Each number is 128 + 24 x the weight over its row's rms, rounded and kept within 0 to 255. Layers, rows and columns count from 0. Numbers have three digits each. The size before them is the row's rms in percent of the matrix's.

# layer 5 attention output, 768x576, rms 0.0402, rows 457-556, columns 512-575
100:099134117114135117184117149084163131113117115141127116119110119098147125122108110123162148113131134111128153133153147089119119168082155107110125112131137107093107160158146131136108135110116115
097:107099132127143144090113095117136133138120121164124141135152079138109088147123135120132121143137113134125135124149120155110136159150131148109156172125132151154162080108119118171148151168153149
098:168202147111102143130094094119134087150084099111166139160115139158135135141136106135112134130122119116151119103132142121107085112115130153129129116092114068151134151125109169123134099092115123
094:140098131081092159117116161098140132130146121145110118138147133111133120126142108119156124133129130145146173162128110123145157105098149148119158136119100070092173133124135126126177121114107107
116:098159113130147145158133134091134126094131141116082092123129122105096150136128133172140108132159129115105110103148144102090108126101109150124160160116115084177134140119106116094137159125113118
103:128110124134144127122107124104096085121165135136150171143167150092114100153115148115153129135140105094140091118127133098144109108100113104152149117124113123179145141111111155120079149123156140
101:124120093103159134100158193130146154165143117173106138115138105115136149145134148127126114118144174081109110110133160129093127112136134091149084136106136134106120124134097118120121097164077128
085:129131152072110106146120135130092145128146124137161143109127159140166094139131121135128164136110136134158125137142109122143143151145124100099138117142175137128101081138106108152107125137105118
092:097093145103103100139135099112118104181128106132121177148134129128125160105110150140159117157141152145154117120164109144119094111127109101107143107133096114120088185116109127077113120137115095
105:156144188165087155148153142153170163128096107152141098151117099104112136162120166128152140113152157095133122126127098129143169145112121086108129133082135105154089105080163125100173167102125155
102:101123129155121142138123086092116153125095119109113159141165129090188088136129119144135114158104126109142142096136179143137142133135172131148176149103159125159134150106156157142112107134163116
104:100179132179119160075158143141062149094161119077130140147141138194161096159121116137155140130145125126129152098137139163114147113131151131097112117128127178136094127093103161155139157161143175
106:139123133145161121151076122145100152106145098114084171093148090126146153175113144118148119101141113089132124108128143129146136177172111129125135122135126113149130167154132127094131110125145080
092:148111122158080151112112127117097164111121135140145096145112136118119141151097101103106113183133113114154124093154120142140120126098158129129125113113116105114096134164143150135137131142166133
105:113103152128113168138129118118115122122087118137125116136075079136081120087193115157122140133142132137107113168147105139099086146132112077126084035110120146141110127108136135160166123073137128
104:136119114085160108169145134163178139168161110140097117109096154123113172123139115126090116133108156088093152160137055115120128131137097143147143107149116155183124138141162134134089159105077145
107:156105145080159155136115122114086115122169121131149143141150153092140168116189092075099135140152131099136140136083164141106163134143140135122181119090073147113187186147102135110107136158146097
109:088134112164159093117114138095118139109159139153119147117117110112124163141127140131130141102116140134144174148136120085119164147173161120169103136127123104126161119122149140153106164100141114
109:101101103122108127104105132115135127079124145134116133156143148139129122093096117133184139083128162118127106187152146108132144166154140120111114098121171169088160146134124157080155142146145156
105:109122149124107126117121168115112148145141157137123096163130130121094132100153103121114130124171126122146162103102107114159111127143156190156153117157129118126108096128158125141115135110137163
105:137080137170128127161175150110101104155142116089120148164123175150107111094118148138174129099114081121116116103132120134094130118158132119155172097112145194123081150156158076124113125164111127
098:149070120090103109135114123125121133101091102134134139143098082097108164127149107149125115141143134117130181139141148154135141136133113117142143155111140101094120152104164120102123132133144119
106:131125145111156166129139104118109114147131156106117130149126107099133113149142108143124085107113100157148118155132129153091119139142060138137128089124158140129090128121135179088093102140144107
100:135114119136103171163094151127134133116110114145140109131166127123150115126112128154097137130140134153103148084094057109098142140155133132114121138128138165145135113098105145110137166116124115
097:125120146116121119117175138134121117136104126170099167133080138120140122125139116113089128120127120097109167093114091166154114116120121136151132128148141127120130145173141136152128103146110175
108:134164147128121149146129128102140153157093131144115132103089138156141143126099108176104102158064146134134111125123112145141118106139109081133176120131107124115144138133122124122081124151072100
106:114158111177154116118112140152136108139109131082099152118130165138129104123106148112130128122126156101158094127104116163105085150140123108162120127139124137148089115140162146126103122122126103
103:103090090173130136147114160108154206109119115183103150104163131095126141152126120066130183112125060114131144131134120132108130135104096160138148128127116141140100125100131125156128096154126151
105:117120112097131112099093099065092140145117106124141125146152102134032144094085134147101120118106122120135125125115159113148113106145165127122092107124106126081107131123175154131132137137124123
100:119080122159104117181082142122129108088146179124117100118137124123174119139136176135103101089157135106142143153119142119127082136152126117141116148151144130134172153130127135096126163141140175
101:123118091129103090094098078114119164148084091133179146125115110152121110110131106157132155108161121110102121105123107113089129100110104155151129103116109158122159151124111120129168134138169083
097:119167110063128151183086167121160114154119114159143176148148122176091104125126143160142114064132098118067156116137105156128139132133103141185146131157131124109106177144136143148149080149122129
100:103139171143096126133112129115131172077134131113077110148145168132133137144118146125158098150109084146120108064152149131127123108103162153108109124090132110085115124121173132158098140146166124
104:125137128146096111110101151137104096212149120152091180123116142149107100139146115155152152176153150108171142090129123147146136142087139148091188114156162119159135137146083126145136114126153133
098:121101128139107116149111146099107146128142108140131119117099160159182121127127143139139119141109126105111102126141114094148158185105110091123121154120127160103133105151103118090109089138151128
098:126101133105140098142122165157138158106103150104114113121107133090158139120106131119182111083123141113157107117115081135142127121107142117106100163133166131133121168146098155115131088155132105
095:142179143127132142168151161153121110140134122167143154111144143088109117138099124111161153135136110094144115086094154134165159124117146196128190137161159123150102162093142099136123142142112127
104:137124128143151104147147114097093111130183095151139135119138094136119087123111098163110106160172121148122116123091135120119119156104176130139121149095153146143072129145142098171123075121150132
100:126080128151116092132114107138141110120114133135117098113158171109132079146141141121151155096114149121089144121142143154140132182141151097112103089128146088085151113159080091135155121106131154
102:150137062137147145176154149115181143120209099143137125147157129128142092107145126172150131147160140108134131161123135103144166083095133133162124142088142096135138146102133131138174108093127151
096:113093160073147118137121109088116122098116167130134083136118103146131129148156144136110123133134170181133144129166189098146133110084111104108106172181136125107138155102127112123189108129136117
097:137091153113079147127132093147102102123155127143141149115120136174100121128114125121133172115127127142095143130139131130097106125148125139134128130119150167181136135123144076108145114150120172
102:103072088108103111129119160088182119175100099109132130149126132117125119145137144113136102133104088108109146121102120156128064109100133125114149123133110125115187133117174157085151144119153168
106:120131144104172139103090132137117136156134121124086136175157124169134140122125138149139150165110101137159133139154128104088133103109141090109163134125148122124144134122191147177113139129172119
102:102102127126141152185103139132146145145122154150118152133162151104099123119082140100132116153118144169155118155133121116099152158130114159126109085140162121120124118114149139141134158107129086
093:114100126146112130091104199105155077128073092121138124133140136148161136153154145105142137120132116142099141132155115131124143131132107168163156169165124132161116143100106104157105127137111156
105:104143122146149113179082136147138121114113159096150133133164111102046119153148144163106152136120128140126081063105105125122120083126157110108118144155126169155159167133130108138148118159100113
088:155134115124143083121162176095142110157130117119109142155078122125165113121140143080140134106089135088142134110134110156132148161124136137139110121118105100120155101133084107148136111106097116
093:171149136121129144172086121145155116119138110140111154146103102110102122118149132081127157103112151133080128125123116115140131139144115132140076136123126135122130159139085124102092127112100137
100:127102142121154124071123138121129101133162146140130149104150164159115149136082104103147124128135119143131144123125075088109140130097178155130137141110129091086131104112132082092180141135167123
096:142104166202130168153120131160147154131140155097089154134097137101143096098095092109147144173138110127137115115140138117121098140154089176126167130104125122130134066164117164141097149104133142
097:132132109125130110159067132122088062089115131121138138130110114148150150110151122079121185103123087150094100127101066124130160151160153129088136113121095119145140151120172127133156158151121180
104:142152114103146193153138136123104081171150147157168118125101170097110111098122131118095161165094154093107112119103138137120092135144151146129169150095141130168118166129118129140138103127076158
105:137148144122137106135132119137102124133142075099127175157123109155121160159130121115145201150091137147144159115129141109144132124156144165109093163134155103133175128160137125086130106120131088
100:163148125140098095200085114103103115167158180120104135165150149149093099138128127084094109090150107127104067137106076122148143146127115154080137118107138134141148118134164143089094085165143138
090:153107157106107126130127116098106115147125139140127138105152137142123113154160121107125134167147129115147119114119092125114105110136158132151116143142142124092149079096126133105144141117132144
107:151161088100121131077151086119120144193125151094061100188152133123111135107111123091110069142146136112135110136163106108121127117112143115132130156118132157159167163107120124105081111126154142
104:139148096114167136143129131135138081127128128093132152112132158098112086127132092119113102129166136073131140124111136163136164152129116143121065181119146118139131118131117124080171119127076109
100:109091125091137140141110154123084177165097123139093138122117100178169116133084120098149101108107142131164106155138161126093114158134109121116090150117139127141081129118140190141111145141125173
091:149107147081147108123147134098137121140123095177096107145144145165154130116147117100106111107113123133116120104116125156130115125129142127154143122132149111139122156109145098092134144128151090
102:125136162118135125125162079085085140139146130144164157117166148121077135111095091164127081135142066127104101128131144099140151165159084098132127106155129160111142134089159116170135106118105136
107:133132121112165108094099124109137158134136115132134185128151133152095124078131141151116168113109103084144160164177145129104172163142108112122140179137134159117144118132114115110129146097145125
102:092099136118121126056102108105179092135143082131123156170135099189122126119127147089113131117123131126123132140166124149152161186107112128076179125130128118134123110130109105148112159092140139
097:100141097099118106122143153105125126173167119141113143091129136116158136135124145151129143151131129114127150137064123125130105113132159124126124086145104127127115161172129136123123105149117121
087:094125137133129137121155121139157097116108139155102102151106097151166102140097141103179111108124136127109124145128139118160104149118165119150158096144128128131131134083165109171094136117150166
101:078144112122118125112126134154111118138084157137078135101100135091140120117160110136153154132113122145111170141098131127111151087103104128121124099097137134131106089113119136140100147090159131
107:118107137103104166129144133121109082150090155124145136127156081129079126109091108129147170146147142118095098091112150157169127180157126116140114113112171142100163140137182056102139085095144096
098:131153116182159136132111163132120155090113106130138162128147186138121091113103123123104147102082134161125132114117116080126179100127142152136143150087152042097142139138143094122109167142145140
098:107156153140160110083080158135154064161103165167164109171143121132104113152085154151152159111119096130144153122112158130107145108152159138088134141141148118167125120144145121106093139153097125
103:084085193148144092138129120126131095184138110116187126126132089136127155135137132107136132129132118142154122143129086130120108107131116065141109112143147079129078143162097119125101084145135141
092:110122131102133108123151101132140120159141101133113129111123102111098101137166113146116069178175136112176119137146153125132168134129136125113130139128102122122135086151164132123194133110151127
099:124087129067165143113148125174119127135123115147140111109124140132085085129095140141084107134150150130160145106138150186104149122124159095098095153121105202124140124139126133110130157150111118
101:114107136102178072113084140108124113142136102144126124110134109184103128133120128144112139160165098122128157109085145120139097142112147129122105149087129120144074091139153141126103120109151119
100:127144114146168154153121139142157124187124147152124114115094129146096179108138147121111161125183121128144156113114165139133149143144132153128115156121140069132161149150090149127130134130112118
102:123117129136121139119113107138188123135131129150124075112097115101113138157104149141138145147120133113111137137097112128121146141107090147109093131070127158114148145120154121134131154124147108
108:138100114106101107152128125115120146075129151136103124101141105136063140138127118168141120157140115113170128153154150120129083118116126163137111152105090121133183094078085105119142092090115127
103:107094108152153154096110084138106162094129127127145166163140129134123143128150120114097131107120106112083106105129149143155130155135116107158134145101109122173107173137146174117118146146097093
111:147135124136134102123135135188140133134093156171147122134115107106167131136147137152183141122095157168165107091147121152166124090161124151165153102114134140089108157102133171167113114173081090
108:143145128144161084158096153130100088126080126143113166140134138096144127098152146125129151143141110131145083144117116137130126155091122125134156161152120162157124122159142109092148097138177120
098:168164118110090128170152129099127124131130151151132122148143149070099130133079108167109115169125131134171136142126143181082144131150145158132150108123167138100126102145112168099117135056151114
103:141176125141102119125098120102122126121100121111162138110130116105117144123129158166162150111113123174154170129169115164163092122165093124165119093142105098119100078149140127112119158124104098
096:137109118119116156080097118106143105108134138175101135133137168150129141124146105163139159146141091089102096128117095131146115081146161081128119162132105141108138144128126134117141111149111119
092:137099100081109101103097187130094165075120101136144155130126110155164088124131141139133139106091163141176124134120132113129111150140128104093118126135123154095126160144149120134129137155130126
103:136080149154175095119120197143109129087121130127147097136136172138111163159149178162124135131099147124102080132139142113085125128163130087130100111170135121195099108076141151130160139082150155
096:111144133145141080146116111135126079109165108108158154118107123105150080101137112158173132140117169133115152199075098129164134141172134119190138145141121152129127093140139110136107100127119172
101:084135138129125096169115080141154138146139141100159118126142131110088138126134153156131124089143102169150138124148138111130177167154118166197117097101122119135128192123143136094160127154135118
092:176118131124106149134127141121119150112146110128109128153121133128146146160129144123162128116131171132080116153075145152134154187175147137101117104141132125130123128125134135084137132133122139
093:146149115135121124213153130144130135124125134124157100169137141117096136098137152059144117108092124129103135120088128165145092108144134104171089168154118141151146155139122114118161116162118124
099:163122124154135108113145145124099095102097126123133131129123119201150122089114092121157112112087150101089118140173077148161127168143187138148137187138104140130128167148159099183141151101099139
101:072083118116146112158120131124104104139168126154112121105100099129156150121158110127099087103150131119147117067166138070110129120181124142160107144122128140144104076094162087159121101142153146
107:139099128107122117096105098094153132104125120130184132105167098107111157157154094141110129099161144128112103086095110133112132173107126152107152146112111156167132114124129085124120137185122171
100:158089123138121119115104102146139141108150122165143122101098123105134075131137146146149137125118142134091121144139129100113126154128108146097113103054105104146085155099106120158161127171080124
103:141149159167135168125107133145121107150158106135123096148130106127134107125125127148141145130107132153093150128141111145076135119068152108102140094085086141153130124122136119162098084109151170
102:117157127160076125113167138125126134093126117106123141083129097074122154152102102126162134102137107148140123105167155147085130140122152113100129115125104112138110121135135140151143093161132150
103:145118090118125084129113111128141176102135098154151148128095097094105097173176139119167101137104119115148097128095214182167115087123178132144144157104153147122143122116107157138129136114116090
104:101128098143134161115155124120128094114159093128127142113128109183094098157137111128131126141098108159152096093118122145110144158164147158147117149126137192121141128159131130139164175143120147
109:134152161099124117124133172108123159139145107081133137142092132139127170137139101147124141074130089148149081088146132114120128135095123118156155152111093133164098094118138102136131184160113170
109:157090122108108175099132084120102127152105102141090147157134137094125107173148148135151103100152143106117107131121160142116188098157109076142094119135145133104062150141142107129122122165100131
103:181101180106141139109139138123111114139127143124114164111120125086171138168141114170145095113118135120116102136157135115141108150172114128103119123131103151128139165065141146156163097133137115
094:140139133126135133119130157140118148137111114125160166106136123102109117121081099134118136111120188124079163122143135119167098101135155160155121147126103144136156140138134148123123130126102162